config = dict(
    n_layer=11,
    d_model=384,
    n_head=12,
    n_kv_head=3,
    head_dim=32,
    d_mlp=1536,
    vocab_size=6116,
    activation='tanh_gelu',
    norm='layernorm',
    norm_place='pre',
    norm_eps=1e-05,
    positions='learned',
    qk_norm=False,
    attn_scale=0.177,
    bias='all',
    tie_embeddings=False,
    parallel_block=False,
    init='orth',
    init_std_qkv=0.0206,
    init_std_o=0.0,
    init_std_up=0.0206,
    init_std_down=0.0,
    optimizer='adamw',
    lr=0.000992,
    lr_mult_up=1.29,
    beta1=0.9,
    beta2=0.99,
    lr_head=0.00999,
    grad_clip=0.5,
    warmup_steps=225,
    schedule='cos',
    final_lr_fraction=0.0,
    batch_tokens=131072,
    seq_len=1024,
    doc_mask=False,
    train_tokens=969900000,
    steps=7400,
    dataset='wikipedia_en',
)
Each number is 128 + 32 x the weight over its row's rms, rounded and kept within 0 to 255. Layers, rows and columns count from 0. Numbers have three digits each. The size before them is the row's rms in percent of the matrix's.

# layer 5 MLP up, 1536x384, rms 0.044, rows 828-900, columns 0-95
146:164188121101103101092132101116086124189085190136122127119150105127093094117139115113178125149074042102143079055159113113065078135116161154147123117147096047107080100068133132177101145180186149154142132128136124151120133094172146118101102168149139189150110110119156100163051106116175184118
124:067149080161139124142119116146117109134108150138106022121084101118130137155106150073083090169101141098168116095107086070101150105155160144084184105154164154174096104136122110129111164122137141135178132120133121139066118092119058075127115109122172132071148145190154080162158120108115055103
032:148127087164209098132137109180182201077154188132065116191127152137132077082156106099128180171129153143129076098121131161098144142118175046123192101143118098137125090111104139107106134067119119165121080088130123105164169108167131152083131183137155138133138154178105092092093121175091112166
118:155120111168155072117109095138127162066078205152126136096139078179112081094138128093138127125171133162140141070190141073127179087148142124132079116138087111119113127158054094067044132183145153166146148099092103156172141111168215088100184097125122114104076190143084090112133051147166103142
134:165085093118176104081089157156144156130098109091086111089137128129159101130183181090127086148157132126147168173135139120083130156156157169161138124077142146153100133118082139127100156119104095096121110134156153130075161044110149144153098103162169113160132132121161070190089089137109100145
103:088129142180117111074098114089110116150108147177121106106122126171132185056143120146116115104114195144085048107117102150158176086093199124081103113171064026153177185103148090145165125165106139132136144204128064083134147145152085052067135157124086173088131177131127146079149127134159119147
141:119155133115133175133099087150115103170121113167117154172167114136089123177089104118149110150140109117117136161161150122114119167104116110088128153109106117142104114173155123158173170123023176113109098062104100186130078136225082105135122148136175152137104071171147082140165160172065139046
098:199123079117125126115109153135105157175113120124098200126126100163125109122132093109095162161117147124133176040119141122164072118138130126143126103167142126124069133106144143154121149101096114167110120135088125159126160114130087082145054163129096098170052081110086113110132082186128146116
090:213154100094105115192149135123090118144138111121112119171138135115142128088219141086138153112108098063132137181181137149149101180111143084102149152119182123119151160176135184118134152163081135116158085107113090103112177078157156189148089101140137119157082192108147164121116100089129142135
117:095108147129119134140108117172129118110083117172123070113104078151127149205119098124178104102125141120130107116119158101155094133132124149094150135124124110177130099109079107124140171102094148203111098166136081163115097152146049141108120119111193140072073108083127134100174093098119064101
135:186151165071104154117139084113156053099085102148140210164166120115108127124155143133132115190169150194160189100141177107098034128159120100159145162147075130060095152158106133069161163156101141108116159170109084117112143116130088129084100181087116081176127150162152140099126075108126082153
128:129121125143158120092133103121155113189132178094109087135190132143110144098091094184085122099115066098087145158139093131133112118099120167136148093139113044140146139080122172202037126119101117137161176135086061150115178152119111196089078130146132192118122122066131162138080112166157140074
118:133151085109136138115196152134092135141130187160077165125106054109119060132132150148160083144151179151209127190148122130158101120108179156145167139182112143100113090158131168072145126140085094119157142118136095177114179073116077147018144164100203138112088141140108088173112129136133154151
133:134112137048177115094103124173159149158067111175124141143168132183052097173212077067104073112086110116155099090109101160105120128119112137151139158074128125162103119092063108193141136081107116123127125091119126150145156114063086205125105113188115129189090151167148121128150088139154112136
127:171156122107124124146107111153090129100046175120030116186096105131157094103133170154106111086121108114155162136109116134124122098147078168184099174056146131100154103143074175103049128072169123105139142117086126110099217121107165170108134100122096087144132095144145142124071092183119183117
100:114121145109098158063160137075118063165164202132156186135136114115111144165171080124144142152094086158121096126163080122148122119165143122165048150120130138158167140121109169090143117131187152123098161151094069105120137094148149114147084097091090076166083105146123101154136086102154164075
028:102128126131136141128123137092112133078163154194185172147132120119100119186147103127108108106110062114167137102101150102089081102132103076119119115122118232148122191111139081160157119125151178092153142135144119151036109137139137098081109094154136122114100125101140151195163090145140202134
026:122137173121099176147149155115153099161113124172114106120105079167125130170087108127173132143159179119090155159133111129129136094105142160168075112124130108161134125203179106109113134165144109120153097123104181207186104121063098115143124102097125066132158102096087103180111152129096027128
030:111136102120125140128166095090131187154119174140164179100189067123137118150134126136202118131091142138155125099128132124135153089132144109181171117100125129188095064116108052093163114080102111152141204129159069140042123083147167133153112109191152142129110132123119121133120081113129162114
034:136106123147159137138135133133125159103137146137140138097176177132110114152131160147120116154114109144128188058073178110181131099115135164131205138141120122161128116119138128184108117097170105138119101156090103112162111107104075115102148150123108149137132091094088153166166126114106101133
126:114108086068164118139140105135090090145142109147158147083092100144105182143087183112123094134198143143139148175100101121087123147109133114103127123211098120151096143138150122127130092071107106164156091111139109082109140129119131198117161119155183141099077131085103119107106132134050188162
140:093108168138133117178099005067138090086172120147133137036115100186200133120163120089170130114121107165105155110067169141144093160149122129138124150109131106078118177116113110143065121170050143114190132107118131125122143089167122165128166106174176174129143108153139089144113129161125118169
123:141143166069170124079125103138110112185154088140112184166086103111180204139140155118167110104126194088111140142113114134087125118103227123146142105206133101168091148151101071164036099131137129158144110158124082170111107149130073146084091186142150144151096119105126150117140114173075112124
041:106132166120117192095083135082079092098120096104158083119149118074148188114133116143146131133164174130107179070171185113150084101135112160124125141110109057154113079190114098130127117112102114143127156160148137113177139118112179153139105156157179087128127101149114134163176152131118095111
137:158117158121148178160123108145090122119120136114074091073144120149109056143161160111076084130156117094179108096113131107086075165121123148146136124055200163168113142056119094159065153125154063126177150077124096134115151081210142155100156072189106187051088151054160070156070140135120079120
068:140137140097122109093149135115156131144108131146115108142105117113089117146132134134120099129111205096108176167129133152123135128103055090157126126083118141135131130190133142148131124073095128127166123161152111150105155134139157095125108121174114217168081116124118135145134141099118119148
142:173143164163136093170111161143118133085101115132100116132188145147114109120180158185115149109105082083120149145102144076111144121169087178149103183131131105090093094112107109146139178113146142099118130119123125117133139147129168100099157195135102034186145117070200152135102129125111203112
117:097116105112192141134136112138110105194126090151076156176107100115158114160107164136098116135106186090151120141124090131075110076129181110163193136129124106135056090185101135124064077124117117145184130103050048140138124111122135110068135129134143189081093170107080110127113077144126143165
108:135115096142190094098103101118138154101110092109170087123135118124096129124165206103123184107124039142090148173052154113144115156125136182112112159175142141162137102115133129121134066105139203151180174160114120150118112130191136108120221124141094071119110183072130116134096134122111131071
035:111110112142113130178120116149145156050146089100088074115034127059187080144147128124165076126111099147176101178190096121125077126101140098047141144123107119158143118170149148152166141173082144103158169130139121119146116174158143115142170136153127094104155108130133091142122103165210131122
061:095148118078125131226185145118153109132139146151176140096177119172113108124137094144153173118182139094126068108090133145112145194117127095089133067143081147091134084170096110075163127158116161118112079138147164144118136120090113160119118093132122119129131119155135145106164147152075165121
114:145106112126145215161098157180132112072130107188141116159087126142172115126115084144178173097122129136127099064082067118140187084156047119095133137078111128163114130172098143125114097146073183128082103150120100179102162116115204101077140071084115116101121149116159154145213107096128099122
026:137095170131101183125051170096113094091090116149179116130065140064155196122084139145098073109166114152101084161178177121114112092127129139148168131153066140144145060126165067177130102135097111174131146125151176153128115196112172102128129142087149084120152098165137099167148117162121168158
124:177141182106103141156172083171149136116117117106109103089135129148126106148154105175157128094141111175181133151134125084204052087104148112110148137153112094135151118119155152098110166099164096159170125130118155111134142041158104164112102099111144174071115137173141105192117121123100106118
139:117137116153101113116090107152110127159121093134076132093118139179117048078073127080132146115176113107140154103097173092092112115105127125156125155126098092133122139134104155093095094124104127147187128044081120126097097043151144128133182139163122073101092118091118078187089116198127120090
154:174176155094136158098081110118111153167085160108092128158110152149139119140143120120115174144121101101147176077187140211122062123123109128171130121117114129100107152098082152163104130137171068099137160123109087118114156052164124109127115156067078120163144159065105109186094096149105171110
032:130132143139145164160087142131136089119132151160167137102168156141142146188161171175138168077095107119124147170112186060130116150107129131126205135159085129132136039153164146137142149120139111095129117163087145149045171087131126155046083149078130112148055126139111106132135122135137158143
021:124141165115148162112120105091110099066089132138091100129122112081145180122133121109119102194105109097147086127183142190077072082097133084130194119161125157142111158149116127156113109102148154141116126132154162139249150161094105106183143109124161113108191085123070166184131125159079153125
029:157149113126165159156187129136105096117183185097100071139206141091098127127149148161140168108101106139129141104132101094151113112166183128139153140102112112111094145147090112117186101107127119158160108151076101102098147097092158178097049143127152126120092119164130146127124130160078126076
025:145108143136122110168133121088129146168137158123119128111136064188096172157132113122154175114155171129134174152109136145181136136143118065156061167142168140120102125131130195100096138156166135106155148142099083095060135058168080100103120130115115102133077121052099143102167113135148077071
135:121104117145134161154130097097109064128130128129095126094145150102157138190132117117158164143149115132139101136102142127117123151167146119106181106157141171098145145155139089160185153113110073075188183084148148160073117126127149111156114156160109080127132132136141119135131125147136068143
039:108154158095128128172176063103112099178118142184118133115179156192089139141179109134173107154094101132157128174082156101125124146118152105159121115151133123145082068136111148092139147113109121123141101149111050121084177058194110170086098090132118092131096137147167135117156139147088125103
034:128119099169138135142096145118144166123175117191144121161062155107130088176154120152121081172171118115178124103123155147128118082099153122093119112150105159122148132125168159186128120142096142102166109081186140170126109129147140065108167105135149093124118104132140101114156128185133057178
114:142101116096167127108106092154111148150080114132094094175116122096168093166181141088129150172131145133137130121190136142137186120167208094143091195126138111144088134124085120135093096157091118161138111114145112085136126047116142097112125109149129086108113145143152089141114124117094124179
130:156143139103128162111097083142104142206108119076102127124145118158082118042149119083168138123149077109093171177096146122137111098143135170143152179088090141186104107120145143085141118152166163112173117101130133131110138118150169145096125094127153077185119170141074123184114103141082138096
120:164138133131091100149119113169148177078087115155116174117099131139193100129091137153131099121105098122120124103136133086125155074154099120116113082153130127110128132129098102184129113120149151176134143075118126110126129160117140138117148107108093072107054095102146128170140072135098112132
056:155142142188131087164162112176121203167080136127134095128132131141100100130117092085127156173169115180139079211135081164120111129128198048139169133182129073159105100142128104121138190126117118084104215132115099086135169113154132186072136190092107118100092106131110124140106096138096134113
104:135135118106135114102173086000138075149144142139147093104118151137135115177144107200155115096086130143100121118190087145158096150121136133194150110113078111116157157149154161146142161140134048131127112136122109125106191128109135127129056146108092162104132128159092138139134139138192150141
024:099143131118099137137061128150157126174120140154144137159110064086127112127140141101139132146141122114155111162208162126098141126145120091142064101159134173148124142149122140107118130140099157107154181087153091141091114181148153134212133107155137109110108144152134118137106142153171118057
050:151107142140146223187179129109148095104133136157113082077168117133126155159087147122142135107122115131098150089135188094135103108125152135155140132103161117159132136203183107149139123112146099161129113115120161162153135093081113165110141153123142144125123088126080164177125150102091125121
100:097113127119125155107108030167161116173063110099112100163150109106167144126113172115133143120144145091099076143152136095110007175168174136141090151141103092148125147098130147061117172146138106129156145163127110143113108154118088070104158134141154108084098193097127141110133124103124141117
042:112108137106144172092091084092136051115168198087089096187097100148167182102159104112140043112135170127157158141179091128150114075112073177145102140075142118155113074138137134111157105151094132105119164122117099129141105132169141101160164103206138123127108121123150122115163110139155104105
160:171140144118140121132107123123093120170109175085110114183175122140133127138138131123098133117139146087098159125180171086111100093176168159162128134166128093147081163100096198125116133139139064070179046078168137102153145139107141067137143128169164093176165102154057140139095081168055158111
156:146073152117119139088130121111097128161113141114081158139109155079174095183095175098117070132153142080146139068110124154093179105117170137106143114076072105169125162060143137084121131122128129066123097080117111096095147125154173127162134131161186133073136120135118070164117143142071124199
125:133095164129162127090159090145179084130076128186118191125180085146105133100106074104166122103095174127115145076096124134120103126168052155114143170125086110124112125163113099209076157090098129125137177153161094149100182138130195121064107167140069132140125161121178149147133118125132084172
151:125063121118148174130127095150110111091119098115095076161115118093129085187112181113149065154111152105178108174125123123122149109108134141139141130097100211189122129114135137069176126063108070080170126141108165118100159089160162137115134108113130072070121182071148102184063130179093117110
122:084142161125104129131131089092177180115111150134141134131134125140110111105071115133118164145090093129163127094205133135161145177204189094140139073191096128146123152194107109086199169114133099129111115113133164081133110191104167138134165154077159098094077102161186115082141163152108139099
088:142138152177115124166101082136161185136126126181132096084130084127156131175194105086104129103117127106138107105122148180094100114124103133145140148086083096152088137145140133139090126094138114104149141131142084133062164097190158081134085137124073128107147125064145109123145059202086124079
051:091140145143116141123172085088135081115158140118100104134108104141111200115162101091147104148144161109139120232129079151126116103135126095152148160113143130135120097119079127114155152147085163144128164113126074084127159089147154111158108106129144135108143096088112114098122067107162146090
024:135120089126129094133179120112123146154094110138135081123098116151145096082088099106153147135142155161134134108134103183160147169118169087146062137137209000132110101119123205051108154098109108170119171104141109107103126113143130127133172142114085067131125157135141123154142151110092086126
032:137107106154174168160179107172170118183091098172098086127147130150145119131116097070094119127146166164100085143128126096146122158114120128170132106151186071148163102109156160064120157108125108160102148094105130100065155088162156157069129157052123080120088159140102097074084130156126150165
027:152102079137158138189162133148123117139141165151112114116146097181121125142128174128153158096070100130104126125111122107132113140137149077159119157176126107147118112114109111103143109095108142153146159115093137157066161125121155113143113131109105108138075122169114131126116111177089130115
046:141115110126164103109112080107176168172104124145117102137081124161152080114155088054111073127158151161129097177116060158130146142120114079120079149130232030134137119156095129084101180126104123121129177070119084190092132140191109126120130151094054142125120130107123080187105083104126105154
112:054083126111110119123102077145127187135087164161099094051149122142127158155156095162078122161107123104171138169163093102153123093111106116117090162067127113087151128160097127107077179137167137165142117074138144102161105104086126083147175078128099116125088121096156003091153119221118175137
031:104162058121185097142144099101184187118156201103131146195114074187142117131112107130157081130140154072172101123123073146155135162126069105115091121099120101130123186092100121094150159137141120115158123079099094167121144092154097099099184110180085106130150142107147112096124102129140159162
172:215113099095141112116107136081146149184098140135118056144112101139090129116098176116125173114174133155167163101173105151115112158123141138175101069134099146165121131104097153154091088113084131096168108132128149149138115137087137121129131176136125105148077052125079139165103130143041114105
040:126150120112170153170093100124191071156147149185113119133136146128126107114159168082116127150161111122137049087098120103109090083113150086074035136163133175119137125182085123060116131143122156102155145060139100109160121143098120138127125100143190137127151116160160127102126134139126126110
161:172155159136142137153131140124153095108084117114177119152138125162108141158142132110085087168123105122148131151136125163195106112148089109181126145155142155160124124122057200066155086103089124067137124162142140103145174116115151094111140170198124174149150178141113111161120114141088108183
132:068128130066199098166172114111155156098150167125133123130119105068086134125142089106108152150119150175132150193119120082135140164098154115132139091119120188190157144101139159152120155119196105174152180069109119120112098100161100139112092107160045103094050111168125122113104132174162122135
147:138154158113203130135126145122099126095144126114105092119067096125115131159116140117146147160165158157127132117150147124132149135167079129152120086194144186115077133104092189128152113083158147117138125122094134156107096086184093117106132137108097091109094146144067124147149118095060106208
136:192083118084169093107112066093119115121130116131102171146121140118119054149171147110131120069139060100184168136179084123124096160124075151193108177112068140179148120116086184146117071154165074127125179112109084116114152105155141152091127083092091067129079169066152128144108109127057144107
112:159139158098132108102094106136151142138096140170130169118121077111119159157130042095127124141172168104176150054135076089134133107104087122162146124125148132108120124155126135205125157047073145196126140116142114152132101096123131135164158119134131143134099158132138146122147099065112072135
118:179091177098155149167100071154149140132102165202105117150112118153120107116113120140219125121109156103161140150192158087136113135145187107147138134134069110198095124160147131103127180106132124123134208123125130101121144107143132099121137102173182107096139167123135141134121110125146121160
# layer 5 MLP down (transposed), 1536x384, rms 0.0251, rows 828-899, columns 0-95
117:128124151064119125111125101105194133115164139138238154087134208118081159125176064136110185101099139120076113165128089155144128137104094074113138103053128094116100137121177130181094148147086135180158154085130107113219153170150171102094102139123106147123154143093151181105130164087105126116
130:144140165122123181111124175187150137156116146124169036162131102181124170129086124076147156160100122143121080119151116069160117180116188116072097145183110067118098043172128121088094163118102166104137092127208112134161113163149073083133125128101097132101135087147085158110147163081102145124
025:163147136149063158096152125082102041121139027115231145060091153147133153250104110120133094055150126128154168116139147108127094140128077174111070127161146112131119095168153159170117150161173151106120204132143111183057088160126143095134134075096124093097129094108152151171219154148173102126
118:075144103138176131149168112135101078145139096131125155144153132102154133140100160118099102145162160165093113145089182108158104136068112115094178141158132163120178095155181182122136147124136051095118139111076145122090111145085043183092110172136114106095107094149129195141099183105117103143
120:159130156091144121165131135081150153139121172163133059133157079124152081177093131170140152096086117104088091158130151136127121114196157104127135129160133135139122145105134145078131081075177200118157077125141127147126061188130169112091159134159115153119146100165102155094123145096120134132
100:148141129080096137146145145128068156115123088146137118132122116120156146156113093080101139102109031078153178139115157136118122162139113113113196161085173161110180099164139114155173149092094059133097108080144137163104111166167130152096114143099144099157143097096153179190061161091082104072
128:129082182157112114074167152103105131162137116079139084111128191133173138062140143084142129084096135160083106078109153118112134124126088163106135147106103107097176160136115152119123143144172107143120172192151169098115173098096193127137105071093090115107144116091100193135056065155116082092
092:086136152194124109124145101098142093164141155133111045097181111155153075131137176138167153124125063073139069170123096105086132195121133129157064145134183170177142105112073172080130046154136093061113165174139126206120132151097116138060153103131156161104117152135139154131086159116088128126
092:106150160131138151137095129144133138124122070127085110129132139120146138143063114183181101144129150155195104124125143157157161099106145107125175117142089122131116130068180101139167079114215133151150176119136084134143083126092088086138158086112130113118155101120127120167086180126161144134
106:156152135118069111138120100099124132155129139099131111155131207135158143119139115151071122111096131118098138169170108045146090168118106096145110150112161130112130216105133141031135127148092130126161138155148158111115153104103084103170129136112123150085130128119094086101102197190113087139
146:092118153167128165180096093090122161100162140129122118101095123117118110134132129059117160136116085060143053175097129149100126110138133132071172171101158086159138061132125094138108108114110139193159081090131119127126119138124159139145133072153157245111144152111120100137121106148147108173
120:158147100156167113085096122160161121119073115129120113202061143125107106103129156116121147117119127109112117114130135122117147130122117159086134183151143098100132156090144112169068132110146078185139162117119137128111127180123098192082056095121096166149143162145105215130166095079132068158
104:109085137144106135121092136113136112085094088122180066099147198101142166145153106163122155109131157105123117099144135078113118085202148081126086086136133151127121211109133157071111139124137113152109166115119167079118045108153106136167069152120135153159160120122098099086103100124113083119
128:179154128149089162139161169083094115140128160145133133162145138052201094140114179166170171130087116127094137142126101148161163134144112109155099101177101112150180145122210175130124123167117110087169134162110097131133105093151171106107166145168134115112103164089084197204052186141142159133
116:224149123158112080094104120138148147137084119151122188155225110128137095150109131137141100118130143120075115126142155133122094145131139197077122110123075068136186107126100167081078120082108163165120133189148111133147103129139168134103142131150159106142106194130123176124144131109097168180
075:144112135179127061170126176179124143126126109119125103160099137123129165127143143096097131128135125114096112129089166150138135117116134101118122129152068146104098180131155097160151039114120112127148082155057150103199116152141090138132106171087123162122203088127147178111089107161128087108
019:151110153148152113139145123155158138177106190164081107147134122128163143100070099123122149156184160102098120133176098155161126118117138130099072124119152118094166186152112146064090045125071079106116070144126126030189151111142124121141141142137127127104143162130161098094092154127112141120
018:057146124119141121160143112116157158098108119135074138142144073122108132075121147119117093121138070144098142088149138143118103147144163151137175121111121125099154086127088139112145152105104126162118089117130130074140180115175187164165145126184150120084135162121163142096104140129173204132
025:130066118124128104101112170191118101107134097165141116138075148119109155139143072143116154109111098114150107207119154122112085171109098097058120187123182182126152154164120139150046128205134159106118106129089161043184082129107121117117125160107067109107149146111140037101124143121110095160
027:117130119095163170080154085129142127165120105143069107119090113110167140088156070102118126067141156153129080146145165174105148161099100125112103124137139139120130078115129110057154135125047158127095151084142115102143165130156128155137117130127144132145111201163144098107077118112110163137
110:167121161088148151125199103130152153130145164118096125142166167138198178076135096121127162103124100103130129103152089094146115147148082138133135099085166080082112112150137097110107152138114151109067179184120085154090110110167129114154111142139116119136174135163118109144121118111148130135
107:067122126096145226100123121124144081107150089080128093093127120149117105139138170146146114087088124095078103134107198120158163173155109102142043100107185168098079168134109123172193086083102118128115163071126126096070094142108158153159148115132074138104117116128177151115126108120136109102
135:123154104147059147170141176122108146106148065136181143134122139114114116100081107134159165129157152138085135118103112108155148113179110118124149168140141114112137128152183198145152160168107102123090094109138137099157150100106161160111157108220154102131155125173139052169160139120153127131
035:116100082128160074187121053130191139152112192132073106150104132186086061139123169099123109119115074138165078154079099121112129134130183145154147093139163105129142140150110170091086155174147160125125092092120145133154108155098080152105132160105095140127127149111133113148105134147148171147
117:149135106143144146080124141133172171114130187145169100145066136137154123123123134156130175114070112097175106156110103114109159124124098112082081138095159117169122139135158113149092136111141186195113079152130135115119117147151134048139160130126125110070151103085122122097122165146130177126
065:162109120129098154156106143140097142126160162102127115165118145124126102071083096163128128148097069150098111161156129182143111066182220093118184102153138104152120122086156145094118116172196111146137140067147181042135091172129147112170095108107161071103164145095133111123140152204142079152
153:131137123133114197100160191120162085151166124109193092124170179081122153153125150180158109112101202105096097155177138126192101135120111124160136110202107136113159131127175215084106126069117069126156138146093140137090072106156098127119087094178165156101148162133066151103105126189149172109
168:114143118171116133143123155155145157115142129110182132110149074103136098175077161170155109148176140115113128116150113071115129135137147128136142163145095148113135135153197111135175136135123068134076059093166125160137102093100095137170164178168170090180155148229128021105171170176165169076
092:098094120103069129158188173077119157133150147154164195136154125106156113102091109085111079134177240133154176104098138159169114120094090096144104066097158112087137171158117137096128151084123134098136107077132115135114163103152090107183111154133127168148113058166092094133126080112153123099
028:178133112111104123114102168138139106125141170144170126144199127173075135160150141126081151118173115108031179088109083134118115114165105139192161119139109119102097149129098137145088152122143177172113054143146164179104118157118129134173101116163129142198118054171128108051142135125125143138
073:147099127132128156105097084145140129107118085112130082164078250122141145119159168107095082146124150148117143135150092075156107079076103120163036168128148134170093221160158114138092107117134142123106157102092136080173121140157086146201090167099132113157114134109133103157104067130140120136
099:104139149146139107161113105163097071129123080079148101080112149144139124083154168148124092135079126158116092169101151128112115098106168147181088147098096149157185164081097077157134151074125073144120163090110121105196084128117095146090085118127129125177135092153157126146097183118135146168
018:114135112154156141169159103135170131136125220110075105156167110161121118112127133134160142148131089094133158111108101147135167163142136139109127085134180099105164047204085148059098111156131126080135102157117108129079126108168108128108099087171163132120155146107124100117139132155116129094
112:118110160129114119116120135147108130162099150074178123120129182166128099132126143166116126120162160133044143108128130153102122183069121140139079063108110136180088172079085125102126167130184077120181139206135184148158125147109130103133175073123172101113138152091109110127125107189089091146
118:080172149097125154072096159112088128144119159103149108117123104141094167170171147095090136169159119086133151151104177126138148156141129061102127156056173161132167144171082151138098048108075201179091138115104148137125062103106088132160121179153093112135197152128113092049147098115185149069
152:149110161197115093154100119149113134149154117159100130110136162131155142121087071115143187115096152098046077121143131113156189065138088103086100068097153119127098127174175086120110129170127177148142102175097096082155134144095115129104085129109100147033100173184137165140091172119127057094
023:119094130094160148180181096118156125118110150138088111141145130156137120059115125117172103151142179150120142066171086183110132111143115180110100139080174103094149099111127114088136081120094076163144114102161141158162087157195092083197151133128175117059154125116136120134115066154082179118
013:123154118137121161093154092171122183144162083136160095157152125146086065116118143116081114046155103142135076157086120103177174165097149160107124081102144078120161140166112135088098174136107083100104159159102066108162204093175220165122070121117160130167104136134203133114141159090154126138
024:126102148113091157163084156165129140131125062145159159098096174176199141152116079121121125164171131112175120184124144172110131148108055116109118116144095136125147146071134119135087135153145154107109146103124132191167060165189060051128184153089064120124147109088117074170205112126137105190
018:148173120085118121073158116120124125133136122136102115111157148101174112138160152136143088125103105157102097112133175118119140106108134118110160100131099140091098106104153095135126064116058050132114073093138179103220145185124142177161174088181130114138127184168121172117086119106115158179
149:187128173107107115136143121121113156159077111043088087147155117133151110178077248132108088149097137144046150173154107101105086142115118151112116138124152082142101115165177092089089134123149083124136120136112129122177106117097073172119122071129145183176139128113077166167087149082138121188
031:137066128118120183142130166126136156104081108153100101141109143129175116111064147104109138110172197168115135107168136155163130130094111161104130145085099148092162128147138082213143109095133107096179125119212136174164075120096135132175148166119109101096131183113120164152087090136136134148
027:122163117142132122106160131145140129153098153136133110177162106103152124096099132105130120100141122138065139129146050153122122142138092136160123144116164107069151148156076179095143116085061167109124106159143130079125174114131118157120099127151137179151115139160155122133083140150133142058
108:131089136131128140192162098149162106126118151126162144089112155140075128107052155092075114162137104164033117138131146070145132137129144169086123134118103063099185127122141127153129134155129142114150088108135114076171139242121109244109118161131123171134142145141089134085188125074092131098
114:135102113038111141204158148121089085106175096088154138099105084173122107145116153162160204160105158149109174121161124096167134194134124071135040112118141158099133155183136169078125122105085128124132123148146129145109110139146135128151085144066126097122114067131163132108147144136206126176
129:127151105162117177116100184139163106182156106118111130117148147144106113129166139131206085129100153084137097141181111142109133103076167131171118079073143114082140162141161164110158139162114107078159198123131062141135146118108100119082069124136170151098129100111137125159091149130129141092
054:113094134091150163072126126122116100086158138164166127095123088161143144108133143176111124100120151071135171113106150104139147149090066113128122067083121156129150074108165139153169081147107103154185071138135141150093077151120111132143113070193110144181187120128094168169190171114094121140
107:100114156135103105132108151189111161139151135092113140146091105111117131098148106062132154138091075107090121141113135178119159066126087113082142134140150144115151112115110079151184137121145187163144109093114129151169086124103162099092113123124140130163113158081110173129111104133100139104
016:183132105115168125081186145152082116098101124175147076161110141134110134149140123127102126163167123137149093152075083115146123106125111141094149100088137089095093182166131124170112135103072105142121081179126148132173131064128115124142133165166128152135115076125148100084098129126106146166
044:099139078144154122122115087154159115114097125110078126171127059166133098044156106095128107130131134147153090109096145168109118142114138146126106099160122152143181052106055140078132161142108157150115128124127102091172116180160124133124115128091142152099156176142191068085116140137152157137
088:141110092145163094128163193097137132058197139119114112133109105135089140119168107134109128120083137128131125092146116115122139134133078096172088087111118143148082139149095137160113107101133107192148159131144179129165060116164141109191087169103093155177123051142098091148114124152136103157
037:165160150131128088169115150119158159138118108142136156097153143148100073188112146139147208107125076121117104119113120175106123138185184141130199124199096112090104110141071154129104167165138142153154097113097164156116116131111118141114130151107081121104103116185103124137134165112144170178
163:181127102150065121090108177113169063104127109127135168116096129110119141199137088171109146139171164160092158147148044132132148090089117146156120096123115067131148171141102131135112124070157104110120136153090092142153108101082092102118150158118115143163070154119141156103129201119142140150
162:163193113098121108098108119103118153159159102150132123120138145069129142140132135209153168098203130173151158176164161157112147089127137083169080139117108181123128130169110176080102088105144110174138122111162116117135136099138144134153152115185161076183121150116161086112116146155119162086
117:132120076119071134147146097112153131126154131101184166147089121152122176145173113181088095100144154116101121114149145130103096120156155121138118142133122108117115154094096167130090085169226144130100129152207149075192145120110116110176077194167157111091167127146138121125160105145123141152
128:124177117111100104109150196176063127115169100094152087122093149132107204157187144135091102163145129149081125160126114103150108182128101136136118161181176162090155178144114116126120141107093139193100172166100168126136083064147094160154132078153175118124146194104165095100184106127092190111
114:102139133136119119132134131145167069145161070147113153062071123119150126165166125166084085106138193134079146138127135108115175129115078160121092132092103138082158181106143147132131090162118147163124135177134103115170127081093054146161123082168148193136129161139129156151122098099100093150
075:170173085075070118157137145143138137164159138109146151168125246129124137156100158096112111162140120129110151111116149086123131092092160087091054164160128157166135239146109159134119140135165101095124147136106124074183129108083077124255162155153149150135099100131153039096136149117119142147
044:188150116147124115154101148148138149125140111141155152091113125140141094198121165160129140129125086150077144134108122126158153126148141073100190063143076118138115106101160105174100091153141091120109108138153169119137136152076122166147167098134098098169152160153120146145157192113129120174
017:145146114146119143167081161141127072113127106116162113103122098092124126178142128143143082128089140117181148143071181031118076066132141132140164119159104148153095189184101161167074185114142201126149090158143193158175137125090171192182111142145169193084094142129123202115131134136201106131
024:136120117112102157164143170114101123068100136125158147136130093127117125141138130143201115132118138112138193115098163098074137102127129126155109121134118174146115084171108168208118126100115119141153155109180185176106140145142114088211125107130138128093177094101163136156151093117153090125
019:158101143139107146150122116127119082095126107090212134132131137075173168138151076103153109126152187097139173133121200143127101154081083159124082111111110119127124108140154119142087163144169122109117147089122113208135106183158111155171147103098110125109143107106117066108143111056172108139
041:142134139110113131128076155133083107101177142086161139108204110085091180156111178187134137119103135083101162128116137049101108131134199066134191106141045130142103089145140117141109126123200137170098116163151180114110134118089186174168110094193168148120142156132115177087146159142123125106
106:207103115080123107144113097131145063123127114096166135106083129082100114115120206118155101111138119118074131114124138102146149117102103109129092155146105097123179092134141153108112122069089125113130084117164188100206086155172173139110121100122115156111150147085082125118117143102105186134
022:139135172138079104157114201130115072152137069140134097103131168084096128172116108147137158131096164139138135129140169103121087151146185192138109160186133145151078126163136151139125120134155153186134165129139128108152105156138178178122066128091162151131090125165104115102166184163183102137
180:153182138126080124141171135132132114176117181113114068128183133129133138139110161112125127165199209173144173121136088129108126152111145127183132124148159114202140158104121170143071068088151126102149081104097148171116086103132067110080192144138136098172142097084155101126139127076155128147
035:158123148119113088115183150111130169097094115107118118125147185134139124128118126121088157055147110098107147147182099142145140134136103114174151134110100053164112131121151144200088162080126129187098152148138133090093172065111137146198117181110068123130162130072155085128108090117119135171
150:114122100126135121088124122117214154100124102126119071096166151169124124131097093149144155177160169142130124121145115146114163112104131150106133107104123096131074155128082122150083087063101123118059154148069097158100100127117098144127141137159118148166139136110088106087135126119167111148
152:176133149189122146076080128143126116162113081199091145142127114162165148116102113145150156106109143109120103092115139199131157111128155131096127130129095053142092109140166083088137129166062197070108084141174072136129139125147131127142141171101182161138200174097142091152148194128126177175
130:149147158162100151176147160164114124120195129104132137090143142074117096145137033103147118109181177139092050111087151163096096171180140054106108139103070115183153073150176095164114097145083094158149077070077162078121141166126142082124121150141104193171083114118175147129168155083091102160
154:139176106113089162088126156142127180134110132106150154172162151079167139210104165101108148149160128122122152142141082104135073117125151139104181150128111097169155142143129156109133142117161092091096138112129166119138131148119071101089116155124151078128135139133086136129127133121113223101
111:127130129123096150135127070099114109130088146095129085126113153142118132105154137110120146139129105132073112155093084142142161103151159156157054105163159112131142147143144154138110103137146071071115194178131142082132160124091110101116095184099131116210136118120170155165086093116180149123